Part of a small language model's weights.
Size: width 192, 3 heads of 64, MLP 768 tanh GELU, vocabulary 898, 6.52M parameters.
Training: a variant of SOAP for these matrices, 276M tokens, 4210 steps.
Each number is 128 + 32 x the weight over its row's rms, rounded and kept within 0 to 255. Layers, rows and columns count from 0. The size above them is the row's rms in percent of the matrix's.

# layer 9 MLP up, 768x192, rms 0.292, rows 651-686, columns 0-95
size [ 93  90 108  92  98  88  97 114  96  95 111 109 103 103  96 106  89 107 112  95 116 105 103 102  97 101 105 105 105  93 103  89  99  93  97 110]
[[134 101  99 161 126 102 113 121 116 112 137 131 147 100 127 147 153 182 148 199 106 106  77 118 172  64 155 152 171 128 113 129 127  91 126 119 140 138 179 102 112 127 114 207 107 120 198 100 112 173 113 115  94 150  98 177 141  71 141 103 110  60 179 157  87 139 144 108 131 145 106  80 143 164  53 116 154 134 121 166 117 153  82 123  49 109  70 116 144  45 143 159 154 114 113  70]
 [153 158 162  72 151 122  97 135 117 103 133 133 172 143  91 134  81  88 151 127 100 163 127 125 113  91 108 128  78 133 160 126  82 101  95 103 124 138 167 159 106  93 119 185  75 124 164 124 177  98  73 108 103 106  93 122 145  62 133 135  91 134 186  62 104 117 101 195 171 115 162 152  71 140  95  99 133 189 134 151 108  78  99  80 151  76  77 169 172 146 128 139 127 142 107 112]
 [147 117 131 162 176 129 121 152 163 121 146 172 169  62  89 102 129 168  84 137 103 202 173 113  92 154 127 163 113 172 119 157 176 140 146  94 135 156  63 158 169 105  97 136 105 154 106  87  84 120 114 204  97 125  45 166 125 126 111 133 128  97 148  95 139 138 124 151  82 147 155 183 116 106 126 115 112  96 173 120 122 149 132 155 139 177 139 120 100 164  85 189  62 120 146 126]
 [130  55  85  90 115  95 145 163 167 122 121 148 114 121 113 183 161 165 145 148 142 114  81  92 105 164 106 172 108 107 107 137 149  95  92 176 132 190 144  79 112 156 106 140  75 181 119  76  96 167 122 107 118 117 103 147 164 184  73 160 102  70 137 122 117 150  59 187 132 148  70  86  90  48  75 122 122 157 156 128  77 110  94  75 160 104 167 192 140 104 140 142 167 132 116 108]
 [123 161 179 168 151 147 150 143 108 108  96 111 167 162 114  95  68 118  78 142 112 180  81  91 133 157 131 153 105 115 105 134 132  72  95 103 102 170 126 116 186  92 159  99  85 113 137 149 130  81 115 133 191  75 184 162 107 131 166 136 106 138 126  74  17 170 103 151 105 159 130 128 137  83 189  98 130  85 135 137  63  94  79 119  98 141 123 144 137 120 117 110 116  92 101 151]
 [ 82 131 177 143 146 130  92 117 104 181 112 146 120  64 155 128 163 113  78 129 152 125 159  88 108 173 122 157  83 125 125 131 134 144  58 146  82 149  99 155 146  97  64 102  97 105 136 180 111 126 133 134 175  99  85 121 106 111  84  90 154  69 134 115 122 113 115  99 133 101 148 143 111 174 126 148 203  81 105 113 152 111  64 128 109 181 141 133 124 136 133 132 143 130 128 106]
 [134 112 125 118 149 174 165 124 126 122 153 105 150  93 162 113 172 119 101  70 150 156 117  91 168 157 230 117 148 114 104 155 183  93 108  94 123  78 116 184 158 136  73 131  99 118 128  95 127 153  33 130 205 105 173 107 196  96  34 165 148 153  86 136 139  95  73 128 117 119 151 123  98 177 104 187 134 151 110 158 144 109 168 103 120 131  82 121  95 123 144 108 100 172  91 127]
 [157 109 108 113 123 135 125 149 179 168  93 140  86 166 147 127 220 120  85 118 207 168  98  62  83  91 124 136 101 171 143 128 115 103 160 119 134 181 104 103 128 154 122 153 133 136 133 121  88 138 123 116 155 136 145 111 163 141 148 180  86 113 149 114 161 174  92 142 133  96 105 118 141 113 114  92  89  78 118 138 141  81 136 144  43  82  97 202 146 122 135  97 145 149 132 134]
 [ 76 109 130 104 183 121 159 168 182 144  65 121  68 182 172 130 106 148 166 164 156 122 178 149  75 133 137 153  83 140 123 108  79  86 148 151 187 182 152  87 166 115  71 161  91  86 122 181 115 175 100 129 163  93  77 142  90 104 180 112 134 130 123 126 131  91 166 105 137 138 162 177 156  84 181 120  77  89  96  99 166 123 137 161 116 125  99 128 132 127  95 128 149 123 134 145]
 [ 76  76 118  93 138 176 139 163 110 147 133 138  70 170 198  95 190 126 178 129  81 152  79 125 147  86  62 147 104 165 101 150 124 108 104  84 124  66 116 165  98 173 105 133 128 107 138 130 127 155 163 145 117 116 100 140 145 155 117  77  41 110  98 150 190 152 107 129 111 122  93 181 137 145 123 150 125 116 151 158 154  57 113 145 126 139 177 155  78 101  67 164 123  94 133 177]
 [131 159 140 100 143 122 127  91  94  88 115 139  63 123  60 136 177 188 161 134 101 169 192 126 204 141 108  91 104 136 122 101 142 178 179 123 111 124 232 151  94 162 171  96 123  75 155 128  94 107 162  91 128 154 132  96 136 108 136 125 103 121 130 125 169 164 128 138 116 163 151 111 133 119 103  79 132 138 161 141 128  90 146 150 124 182 112 147 126 162  99 171 154 136 110 130]
 [164 114 112  90  84 186  90 107 202 126 117  86  92  82 148 153 198 161 197 145 146 120 166 151  81 123 111 147 119 140 101  83 134 114 133 140 194 133 120  93 100  83  77 189 168  95 153 106 117 173 154  82 192 142 118 179 124 164 115 171  86  90  54 167 190 151  98  96 129 170 142 138 135 161 144 111 127 141 131 157 106 173 167 115 114 174 128  58 101 225 116 170 121 165 163 115]
 [163  95 126 119 153 147 174 110 107  88 100 181 142 144 116  52 151 115 167 186  97  45 116 158 132 126 174 164  20 117  93 111 125 109 121 120  94 148 135 145 102 122  94 158 131 136 107 177 120  76 142  97 176 142 166 145 121  90 142  84  69 171 110 115 155 143  87 102 120 123 131 105 153  96  98 192 140 146  99  89 162 146 141 120 133 228 137 134 176 155 117 147  88  92  82  84]
 [112 145 158 132 159 164  95 143 106 108 103 116 162 165 170 130 176 165  80 100 146  85 154  92 169 142  99 134 153 113 124 134  97 111 134 149  66  19 170 105 126 104  71 100 110 167  83 124 147 107 146 100 186 141 112 171 149 160 132 112 131  80 136 171 104 104 115 127  75 172 127 136 112 163 149  60 144 113  90 146 112  85  94  86 160 142  91 146 158 126 108 123  99 164 119 119]
 [118  90 160 121 156  63  69  52 154 104 165 136  85 159 122 125 123 162 151 105 135 130 122 135 109 103 131 168 166 125  95  93 125 122 138 112 125 102 141 124  94 124  92 172 130 191 132 151  90 115  95 154 167 116 146 114 112 128 120 189 126  50 110 185 149 166 141 121 135 100 108 158 106 148 111  76 122 119  93  72 122 121  95  94  87 155 165 190 155  28 159  77 103 100 135 143]
 [137  81  96 150 182 123 169  92 186 153 129 132  56 197 168 113 171 108 112 129  96 111 189 114 138 143 107 101 111 114 108 184 102 149 114 113 113 134 166 139 110 119 117 129 145 157 120 114  66  55 146 106 160 166 134 130 127 120 149 129 136 145 123  63 192 154  64 103  63 127 141 110 162 117 128 157  45 148 180 157 151 139 197 120 122 141 130  95 114 119  80 121 110 129 110 146]
 [144 133 101 121 120  97 148 158 147 146 180 140 117 148  66 136 112 113  97 150 163  98 100 125 157 132 135 144 120 171 104 126 147  71  93 145 166 153 102  85 138  90 121 130 100 124 123 154 148  79 139 176 146 169 152 167 138 176 175 115 123 150  81 147 102 114 116 167 147  59 130 160 113  45 146 100 103 129  75  86  71  58 151 111 197  88 127 114  98 130 167  82 129 137 145 127]
 [148 120 143 142 148 137 108  91 147 141 119 129 110 173 122  96 111 164 143 111 109 115 147 104 134 111 106 181  84 169 176 106 184  69 143 202  63 147 126 112 234 129 133 110 145 155 113 161 101  74 112  72 121 102 104 150  71 133 128  93  59 111 117 101 121  88 100  95 127 153 106 119 121 129 127 127 115 125 113 111 123 112 128 179 183 139 150 149 148 101 141  93 137 172 130 147]
 [115 176 115  86 153 142  92 111 106  57  86 171 182 149 138  63 141 161 153 144  91 135 140 110 124  98 165 153 168 122 124 157 123 119 149 133 189 115  96 170  91 146 142 132 125 146 125 196 136 174  87 146  70 101 142 165 127 107 159 118 119 146 152 138 142 172  69 118 132  97 100  80 137  96 127  99 140 118 109  96  97 133 114  91  86  99 139 169  77 188 152 142  90  76 169 121]
 [ 79 118 177 161  93 105 160  89 117  79 128 120 140 121 134 110 120 131 141  68  88  97 149 136 157 110  72 115 154 102 188 124 136 175 179 180 148 103 145 107 108 137  66 154 168 135 114 103  93  86 167 134 189 119 133 165 139  88 142 157  83 193  83 150 182 120 140  85 130 142 141 102 121 165 123 112 160 170 103 172 114 182 138 111 110 160 128 103  71 104 114 150  40 124 141 118]
 [149 150 156  87 150 129  92 165 126 141 124 137 144 126 100  79 156 154 103 165  83 174 136 148 104 113 148 137  94 156 172 123  61 138 132 190 180 152  70  41 107 115 144 120 146 133 112  91  91 112 127  88 148 102  95 119 152 130 139  79 125  77  76 131 104 137  90 120 162 212  91 109  65  61  88 154  98 141  96 143 100  57 109 108 173  94 177  97 166  74 132 121 186 124 155 153]
 [143 104 115 177 114 113 133  71 155 140 196 119 124 107 187 134 193 110 123 175  82 139  94 154  91 150  83 120 104 144 123 151 126 175 158 132 153 151  67 111 101 139 124 146  76  96 156 137  82 127 138 119  72 158 174 106 167 158 132 164 118 131 101 133 162 178 125 177 121 114  75 166 153 142  96 109 195 132 100  96  86  58 117 142 114 100 116 134 182 150 226 128 137 122 116 129]
 [129 196  99 122 109 165  77 132 120 198 124 129 117 145  58 142 161 155 113  67 178 116 170 117  74 102 139 150 110 160 151 171 133 165 123 126 111 122 121 105  88 130  89 131 118 117 149 114 110 103 168 147 166 137 148 138 114 145 137  90 112 170  82  98 155 134 109 128 150 129 130 124  91 154 167 130 116  80 126 116 165 149 152 156 105 111 113  92 208 130 121  97  76 109 156  53]
 [161  95 141  92 172 134  94 123 116 126 174 120 147 171 152 168 127 142 126 176  59 150  72  87 159 139 144 109  99 108 113  93 151 191  73 152 122 118 148 149 150 137 137 106 149 115 118  75 142  98 120 156 138  79 176 120 138 112 114  74 102 174 127 122  91 146  94 182 134 146  91 159 131 108 139 123 138 147  72 149  70  93 156 149 169  68 144 177 173  86 125 129 184 116 152 116]
 [174 169  99 210 116 124 161  92 120  67 142 100 114 113 146 165 139  77 127  95 134 172 103 102  83 103 107  87 197 121 101  67 136  91 108 103  81 113 139  99  83 116 104 135  99 109 144 103 154 173 141 148 106 106 127  97 121 165  47 125 127 140 149  77  84 118 141  89 105  85 145  68 156 139 168 129 113 104  92 147 113 134 149  67  95 162 128 175 126 120 148 121  91 146 170 140]
 [121 126 131 148 146  88 143  93  99 154 180 135 120 171 103 100 162 130 137 115 117 140  89 126 140  84 109 208 146 135  77 114 158 149 137 198 113 124 114 141 127 139  94 125  91 166  64 125 119 132 200 130 108 131 172 145 211 195 104 152 141 120  67  70 144 121 163 164 146 139  99 130 131 174 117 141 101  96  71 133 147 196 124 118  73 159 169 134 132 137 142 166 143 105 182 116]
 [124 163 117 130  76 141  99 191 101 152 130 137 124 120  92 145 110 121 152  86 163 103 156 112 130  93 152  91 106 125 112 144  91 120 142 101 105 156  93  99 126 119 106  84 136 117 178  71 129 118 144 125  92  78 134 130 149 106  97 150  94  95  96 127 128  69 118 134 147  86 160  99 105 126 130 180 104 150 147 140 131 131 120 142  94 148 239 170 142 115 145 172 183 124 148 105]
 [113 133 117 143 100 129  88 136 110 177 124  89 164 122 129 105 176 164 146 200 115 148 153 167 147 121 138 122  59 112  96 164 123  99 140 152 114 140 125 169 124 131 160 121 145 168 161 147 123 133 129 112 123 129  85 163 110 118 118 158  86  98 119  74 118 193  75 132 124 127  88 124 153 160 171 164  97  96 154  97 154 110 114 129  97 147  49 104  99 161 147  42 140 156 157 108]
 [108 105 114 138 134 145 146 163  74 140  74 112 128 135 153 102 137 118 145 127 131 118 110  95 149  97 159 186 106 152 166 167 129 191 132 127 106 148 108 145 125  92 148 169 129 112 165  95 110  97 153 136 196 153 102 124 109 109  73 105 106  88 114  57 161 150 136 107 143 137 107 111 135 122 124 186 156 158 127  93  96  88 220 101 105 145 186 123 169 168 160  65 127 124 149 155]
 [ 70 133 192 137 154 170 107 166 209  76 145 144 107  66 144 129 149 145  96 176 107 171 117 189 148 138 147 118 121  94 114 162 131 121 144 153  98 101  87 165 143  47 132 147 118 169 171 132 125 120 142 137  60 207  52 187 124  69 105 120 157 120  84  89 149 141  80 110 128 143 135 156 150 104 130 156  87 109 138 162 136 109 150 166  65  70 104 165 136  92  89 127  61 137 105 137]
 [142 129  97 124  92  99 141 169 133 127 124  94 136  99 147 131 158 137 104 103 101  98 162 141 142 130 195 183 123 121 133 140  95 131 103  75 137  80 183 124 158 117  95 127 119 159 156 118  85 152 158  55 136 129 121 106  98 143  99 133  93 119  60 105  46  98  52 105 108 108 105 153 163  78  97 155 102 157  97 103 157  79  81  96 136 100 135 125 157 111  94  91 138 116 157 156]
 [117  84 139 170 138 157 117 147 160 101  78 123 147 173 152 127  82  46 188 241  95 159 142 165  85 138 141 109 161 145 121 126 143 128 116 113 129 164 140 143 108 138  90 150  98 126  59 110 168  85  89 126  69 178 108 137  86 141 142 138 155 146 134  66 128 130 132 135 125  97 112 171 148 154 120 124 184 107 201 180 154 110 115 128 113 119  94  26 113 161 102 167  84 153 156  89]
 [148 149 130 129 111 139  76  63 138 182  80 108 172 100 128 117 147 161 103  73  95 141 166 110 132 122 139 138 129 144 146 165  70 174 140  56 128 161 107 128 134 158 135 156 176 143 153  76 139 121 164 161 145 150 128  82 100 177  84 108 116 155 160  89 123 119 124  87  96 100 151  97 141 140  89 134  97 174  62 122 114  59  16  82  90 183 116 112 102 185 139 120 137 102 159  98]
 [122 150  98 180 160  63 146 137 120 127 100 164  86 109 137 168  92 123 107 124  99 106  89  96 134 124 113 160 193 165  81  98 189 136 198 132 143 132 149 122 126  61  82 134  82  85 168 135 123 110  84 101 108 124 183 117  96  86 149 152 121 146 149 101 116 138 106 148  94 150 161 113 144 120  49 115 117 144 118 176  97 139  87  92 172 133 156 162 129 133 151 183 130 110 123 135]
 [140 119  96 117 114 118  97 129  99  88 111 177 120 173 121 146  92 129 146 134 145 159 129 148 176  97 111 125 150 116 147 157 139 120 128 168 170  99 130 115 173 162  98  89 142 180 132 101 113 119  79 106 161 169 157 159 156 110 112 143 128 112 186 157 117 136 111 192 153  67 153 129 151 124 133 109  72  82 118 114 131 132 132 165 104 164 103  75 150  94  94  57 145 120 134 220]
 [150 171 140  81 150 118 117 104 147  78 103 145 120 179  62 203 123 135 131 158 106 133 121 162 141  62 180 120  97 124 111 141 170 103 119  69 105 141 143 142 103 112 160 136 128 180 116 113 106  98 162  56  80 152 100 139 138  81 164 103 135 134  93 131 173 200  62  92 197 165 156 157  99 125 164 121 123 162 141 104 133  99 100 106 123 121 152 173 188 119 115 132 183 108 141  85]]
# layer 9 MLP down (transposed), 768x192, rms 0.299, rows 651-686, columns 0-95
size [ 97  95 109  88 100  96  93 109  96  93 109  99  99 102  91 108  92 112 118  88 113  98  92  99  96 105 102 109 101 101 107  88 104 113  95 101]
[[109 148 149 132 180 119 103 100 122 203  87 129 171 207 142 108  83 126 142 158 146 118 178 138 103 173 132 154 128  95 166  97 106 144 159 179 185 110  96 133 135 140 138  85 116 140 139  72 134 114 168 120 118  80 122 144 118 131 174 131 134 149 102  83 159 205 131 130 132 121 189 106 125 136  65 131 145 105 153 102 164 133 139  90 160 190 184 141 107 140 135 118  93 105 175  93]
 [153 147 104 147 144 133 130 188 131 125 116 113 151 174 140 162  59 123  82 121 117 158  95 185 159  57 123 162 133 127 122 113 144 166 141 114  69 133 116 103 206 137 127 153 156 122  58 130 132 180 126 145  94 144 120 151 143 118 129 177 165 110  90 127 162 116 125 111 164 196 152 121 122 106  94 115 170  88 123 131 121 168 113 139 169 109 132  93  98 169 142 124 117 173  88 160]
 [123 135 129 113 165 106 157 133 131 105 139  90 131 121 137  49  89  72 171  83 138 114 125  67  74 171 129 126 156 172 110 119 101 126 206 177  54 137 107 127 118  82 109 100 146 121 125  35 176 126 127 137  57 157 130 146 106 136 138  61 168 105 157 126 128 137 147  97 155  98 143 144 181 104  97 114 123 186 132 123 177 125 172 118  75 126 126 181 170 126 100 127 118 146 143 133]
 [105 178 139 174 159 124 197 109 151 127 117 106 109 142 137 145  79 132 108 170 103  92 128 148 157 199 172  62 101  96 154 132  53  96 119  76 127 124 124 105 142 113  93 169 199 101 115 104 123  59 158 131 175  71 128 135 117 129 127 159 181 164 123  99 192 132 159 146 139 130  98 109 102 125 124 157 147  92 110  83 139 162 173 180  93 104 108 121 110 180 115  97 133 142  99 147]
 [196 110  44 138  90  98 143 120 123 128 128 143 157 159 137 124 142  89 113 111 129 106 148 138 100 152 133 153 159  31 134  49 137 137  87 114 162 109 151 174 169 168 136 117 147  96 166 148  98 124 101 131 151 154 159 126 142 107 116 156 128 154  97 104 122 129  90 181 125 104 110 114 140 164  87 150 173 175  98 118 173 155 157 130 126  94 100 139 121 102  74 130 100 125  76 118]
 [156 117 188 187  86 157  71  93 103  77 158 140 172 165 137 131 143 138 117 136 122 235 136 123 152  78 118 157 129 141 126 157 165 162 138 168 115  40 180 140 157 115 102 134 128 189  60 138 112 141 139 106 108  85 130 145 141 146 157 162 127 184 146 132 167 141 176 136 111 127 158 151 122 112 176 161 139 124 113 113 145 126  82 132 138 112 111 105 105 167 136 160 137  45 107 137]
 [176 100  89 100 103 186 138  97 108 164 142 104  67 108 137 120 111  84  90 175 129 132  96 142 148 147 168 140 140 143 128 136  97  92   5  99 156  71 145 180 197 186 126  84 154 143 108 130  95 100 158 108 120 141 189 128 112 142 175 137 141 161 127 172  84  95  93 147 102 129  88 127 101 123 125 181 168 146 111 121 201 153 110  99 135 114 104 111 203 104 189 128 134 108 137  96]
 [131 132  67 117 102 133 133 146 125 118 137 142 122 106 133 119  56 175 167 183 214 137 104 196 143  93 128  74 117 123 115 174 115 172 130 132 129 115 140  85 107  89 140 136 119 108 192 131 154 128 114 103  68 139 175 120 144 130 115 110 133 122 135 168 139 156 147 111 103 109 127 132 102 141 154 119 141  64 188 141 155 129  51 142 132 115 174 157 169 127 176 113 156 154 128 117]
 [124 176 109 163  82 127 104  95 105 174 117 152  71 182 192 103 121 158 116  92 191 106 121 170 164 147 138 147 103  98  71 162 125 149 106 129 115 133 154  99  17 150 159 141 139  91 157  96 153 134 169 121 114  91 145 176 106 126 132 182 133 112 118 118  98 122  90 185  97 111 157  84  67 111 161 160 111 146 126 120 154 129 165 137 105 140 104 164  99 156 131 137  93 149 101 120]
 [137 105 146 121 142 163 167  70 114 131 158 115 104 109 129 199  87  98 145 110  83 139 197 111 120 187 138 151 136  76 149  81 159 173 165  59  55 138 149  65 188  82 149 141 160 128 124 138  77 122  82 149 142 174 172 133 106  97 134 167 101 147 106 158 150 183  97  87  74 126 105 146 177 100 119 153 179 131 114 131 196 116 182 106 150 108 116  80 149  92 146 117 114 153  65 154]
 [ 78 115  69  72 151  98 116 144 116 176 103 145 106  88  99 144 115 140 148 156 131  81  71 127  86  90 134 152 127 112 104 151 152 129 178 128 140 127  93 176  89 135 196 124 145 140 102 106 156 190 101  91 144 154 105 134  90 133 175 102 135  96 118 130 158 188 117 156 123  97 164  56 133 124 130 141 114 174  93 104 122  75  80 134 102 120 203 171 126 145 132 118  75  98 115 139]
 [115 184 146 168 102  85 147 131 117 169 108 164 114 150 122  67 156 136  82 157 188 146 129 112 142 126 134 169  41  86 123 190 138  74  90 167 132 141 180 102 145 123 146  99 181 140 172 127 155 165 188 142 112 110 105 153 152  79 179 130 159  50  92 122  95  79 128 114 170 111 116 113  94 145 101 115  84 136 178 151 174 114  98  63 154 135 129 115 143 101 104  93 119 116 111 130]
 [100  79 121 103 179  58 148 114 216 165 150  64 100  56 111 113 117 158  97  97  82 156 160 156 150 125  72 110 112 150 108 144 124 197  91 141 105 126 102 113 131  76 160 147 121 126 142 108 132 145 185 137 117 104 157 130 136 110 140 131 124 162 102 101 109  90 102  96  80 144  99 136 163 144 100 145 167 134 120 189 142 125 182 158 128 150 106 178  53  92 148 135 138 201 165 142]
 [157 138 120  94 129 105 138  65 107 118 198 155 170 148  83 156 172 188 140 123 132 131 142  88 152 164 166  69 125  98 182 103 119 114 135 103  95  97  53 167 149 124 174  90 165 117  57 100 113 188 120 208 126 103 111 100 114 152 153 160 150 119 189 114 134 133 135 156 118 141  85 123  88 165 139 156 122 149 158 151 110 135 116 148 137  34  65 137 132 121 156 116 189 136 111 113]
 [127 153 111 104 130 169 116 139  85 180 115 122 193 166 139 147 154  81  99 100 105 170 143 177 147 165 149 131  85 163 112 149 186 146 129 123  68 155 161 136 129 103  75 159 171 144 130 130  95 139 139  89 147 105 149 117 145 187 121 117 138 111  95 128  81 100 109 110 117 145 133  93 159 151 118 107 113 104 108  91  95 165 119 177 140 139 133 129 158 105  84 125  77 153 162 171]
 [137 113  78 119 111 159 100 137  82  94 103 112 124  92 206  98 121 118 137 142 117 110 122 144 152 117 102 115  77 141 176 160 171 109 129 157 129 124  77  81  73 103  75 138 116 158 108 157 166 111 137 122 145 144 119 106 144 139 148  96 120 135 106 164 116 123 160 152 155 127 124 107 120 152 150 142 155 132 120 145 146 146 142  90 208 138 197 113  84 124  53  85  94 108  75 160]
 [132 101  60 145 144 201 141  40 126 165 136 124 115 118 227 157 121 113 123 217 100  92 122 158  64  87  78 158 131 160 148 143 164 197 152 123 110  70 133 112 108 117 193 149 127  70 105  59 121 111 170 132 127 117 121 112 121 111  70 140 140 143 171 127 187 113 135  93 122 132 113 158 154 114 106  85 143 126 144  86 116 116  83 140 100 135  98  83 127 141 129 151 111 101 152 163]
 [140 128 151  94 135  96 149 164 176 116  79 109 144 125 133  98 128 134 116  93 116 165 123 167  86 157 100 138 128 139 182 117 116 129 137 143 183 130  95 104 133  86 152 129 129 132 105 134 148 143 113 129 122 117 214 166 164 173 139 110 169 161 105 147 149 170 115 139 151  73 107 162 142 122  92  90 196 150 114 127 113 157  81 133 115 173 103 139 116  72 137 183 111 155  81 143]
 [160 123  57 160 123 165  41 162  62 105  83 114 181  93 129 106  99 141  90 147 130 103 123 153 182 193 146 159 156 112 133 106 127 101  97 108 147 140  99 153 124 101 164 116 132 109 182 168 153 133 159 117 136 169 108 146 167 190 104  99 135 124 145  53  97 127 118 140 135 163 111 113 128  87 117  53  89  86 117  80 140 157 128 115 152 120 127 152 162 114 135 129 102  96  96 149]
 [138 101  57 158  77 138 187 130 139 107 129 109 148 110 152 115 139 122  81 148 192  94  97 182 128  96 208 147 134 100 125 118 125  92  94  82  79 101 134  95 136 125 131  85 111 183 203 103 138 138 122 151 148 133 119  98  98 129 121 129 125  95 143 126 170 136 114 180 166 162 133  94  96 134  91 147 118 103 187  49 116 137  74 149 118  81 138 121 136 123 179 110 132 128  81 120]
 [120 144 166 135 114 107  96 126  92 118  78 139 139 149 115 134 154 165 161 190  86 123 135 204 146  40 144 162 128 169  92  47 111 143 119 111  99  79 129 100 123 144  87 103 112 135  88 115 147 154 130 157 110 155  74 168 158 144 142  54 160 125 103 175 122 145 139  84 127 162 124 149 104  85 112 120 150  93 193 136 108 102 133 169 136 114 177  84  65 107 117 168  91 128 144 184]
 [117 117 106 117 140  92 118 146 159 111  85 127 154 144 116  80 105 120 129 116 115 156 155 138 146  94 156 131  96 137 150 147 127 113  85 149  96 116 213 135  99 112 157 169 112  94 206 116 134 115 120 171 132 118  97 111 110 134  88 137  69 140 173 188 141 117  72 152 109 145 141 119 149 147 119 165 140 103 115 143 136 155 101  97 134  74 143 231 123 138 138 118  90  88 130 125]
 [148 123 146 149 146 146 161 132 119 106  97 133 134 104 112 157 146 103 160 135 107 113 132 127 132 116  69 127 127 159 157  96  74 143 153 121  99 142 138 119 171 124 143 100 133 161 140 143 168 141 155  98 161 129 158 179  18 103  95 160 142 129  92 121 170  81 106  57 192 154  77 243 136 112 130 101 204  86 106 161  89 118  99 103 102  58 141  56 120 108 122 131 158 104 120  70]
 [135 202  76 109  97 129 126 146 117 131 142 157 107  83 136 118  71 100 121  73 214 120 157 102  85 130 132 105 116 174 111 188 129  59 135 135 138  94 129 140  65 109 115 151 112 156 103 101  92 109 158 120 201 202 117 141 113 169 149 171 154  88 161 113 161 114 105  99 135  81 142 132 128 133 173 207 139 130 152 139 103 168 113 131  87 143  81 109 122 110 109 115  95  90  94 155]
 [180 131 115 161 138 135 171 120  85  66 111 123  78 124 154  82 113  91 153  83  98 102 153 140 142  95  85 112 108 118 106 130 162 158 133 126 109 169 179 106 171  61 179 100 131  91 127 150 150 187 143 148 152 181 120 110 109 113 138 150 184  81  89 161 163 156 128 117  66 143 151 121  99 170 192 141 148 145 124 141 153  88 129  96  63 115 126 138 197 198 152 133  84 157 112  89]
 [119  89 154 129 116 105 150 142 110 128 104 124 162 147 150 188 102 151 139 166 167 117 150 146 149 118 128 157 154  64 144  48 146  81 110  66 104 143 105 137 150 184 120  68 140 175 162  50 116 106 129  82 159 139  85 145 107 126 102 125 125  61 127 141 158 112 121 146 156 115 127 112 132 123 169  75 122 127 163 147  81 144 152 143  81 124  87 190  89 136 117 146 160 129 173 175]
 [137 145 142 117 108 142 121 108 133 138 174 144 114  74 147 118 129 130 140 146 163 134 125 123 148 117 152 133 160 152 170  87  80  75  89 118 153 155  93 126  97 174 166  94  78 199 170  93  90 133 152 152 172 193 140 100  96  81 122 112 121 127 178 123 190 131 126  81 165 128 157  94 176 119  97 109 119  88 133 191 121 112 103 130 153 162 106 157 180  85 126 104 137 130  97 124]
 [138  90 106 114 137 190 165 103 128 113 144 179  94 133 107 110  99 123 107 119 102  95 119 128 121 133  75 147 145 101 135 150 143 101 185  95  92 148 206 103 136 125 155 124 200 152 143 157 129 146 120 109 147  99 149 107 117  97 114 167 147 155 162 150 186 112 177 112 148 103 102 138 121  63 189 172 114 158  60 144  98 144 109 180 176  79 118 186 139 128 109 151 104  93  77 118]
 [103 206 114 139  77  93  61  77  89 187 135 119 192 136 138  71 150 125  52 144  91 104 173 177 169 174  63  57 137 140 110  95 138 170 139 104 157 130 120 115  89 127 156 102 110 150 157 117 136 156  86 107  44 116 159 161 155 119 140 131 112  91 104  76 171 141 115 130 132  99 134 111 120 125 153  74  93 130 140 160  54 144 179 124 103 153 144 169  82 109 150 110 155 100 170 127]
 [130 135 118 127 109 127 150 176 115  98 110 110 121 168 144 178 126  72 113  80 105 185 115  82  86 136 104 143 147  28  75 162 119 112 144 173 140 175 108 125 101 119 125 117 176 121 135  85 169 168 157 122  87 204 163 119 109  92 130 140 116 119 134 167 112 127 136 164 148 167 132 180 150 150 114 113  97 102 156 143 108 116 149 112 113 125  96  54  66 139 150 176 123 135 169 137]
 [152 132 167 125 143 170 150 102 117 119 167 161  79 122 199 117 136 143 132 168 129 140 157 129 134  84 176 150 139 131 106 110  93 132 103 131 115 116 132 109 132 120 144 120 104 165 143 174 167  92  77  61 107 150 178 107 148 150 158 132 139 132  98 141  75 147 148 109 137 125 148  38 119  77 183 155  54 102 120 113 144  86 142 149 146  96 151 123 100  99  71 172 115 143 102 129]
 [114 168 124  92  54 226 126 105 108  95 103 165  85  55 104 118 148 103  95 165 142 101 188 175  79 118 100  99 155 157 124 142 141 116 116 132  98 146 146 156 125 144 189 101 113 189 134 166 122 139 154 142 128 101 118 105 130 155 154 170  90 174 124 106  74 134 147 135 152 119 161 130  79 105 103 111 113 129  85  95  92 190 135 138 129 161 139 168  92 104  88 184 105  95 143 135]
 [146 115 188 114 123 140 171 185 185 107  91 159 135 135  62 112  84  46 148 113 111  88 176  95 130 145 163 135 142  92 136  86 176 165  85 107 159  71 112  91 136  83  57 138 127 131  86 176  96 178 125 140 171 178 134  86 145 111 137 163  96 107 140 152 126 130 113 155 110 139 112 111 120 129 168  77 150  93 148 133 191 173 143 115 134 148 106 139 180  78 107  77 126 118 159 109]
 [ 80 121 135 146 132 111  61  95 130 121 169 169 179 148 125 108 127  46 171 141 110 100 111 132 135 112  98 140 152 133 127 100 116 160 175  85 181 156 142 150 108  54 109 187 117 131 155 129 104 145 102 186 118 130 140 135 104 113 109  88 162  80 127 119  68 112 150 163 115 171 134 157 155  58 145 151 104 143 104 118 146 182 115 110 177 180 117 113  73 159 110  87 152 118 190 158]
 [152 107 112 100 150 114 106 173 144 111 140 126 144 101 116  67 140 114  55  92  72 172 137 117 112 154 155 118 136 117 104 118 161 108 133 167 122 135 147 179 158 102 148 206 133 101 103 174 112 133 161 118 115 126 109 137 111 136 146 102 143  82 122 119 112 184 180 103  73 171 133 106 167 119  90 152 122 147 128 107 160 119 166  79 127  69 156 108 117  88 151 185 116 105 207 157]
 [106 172 144 149 110 141  99 100 143 167 140 163 116 105  98 126 121 183 136 161 141  90 155 158 132 109 145 108 113 123 169  99  68 113 143 117  73  68 102 175 100 216 158 102 145 159 195 152 125 117 155 165 106 127 116 164 120 175 114 171  93 102 111  78  93 106 107 130  99 111 184  72 108 161  99 118  50 140 143 128 155 128 156 161 180 174 142 107 204  86  73 137 150 159 155 126]]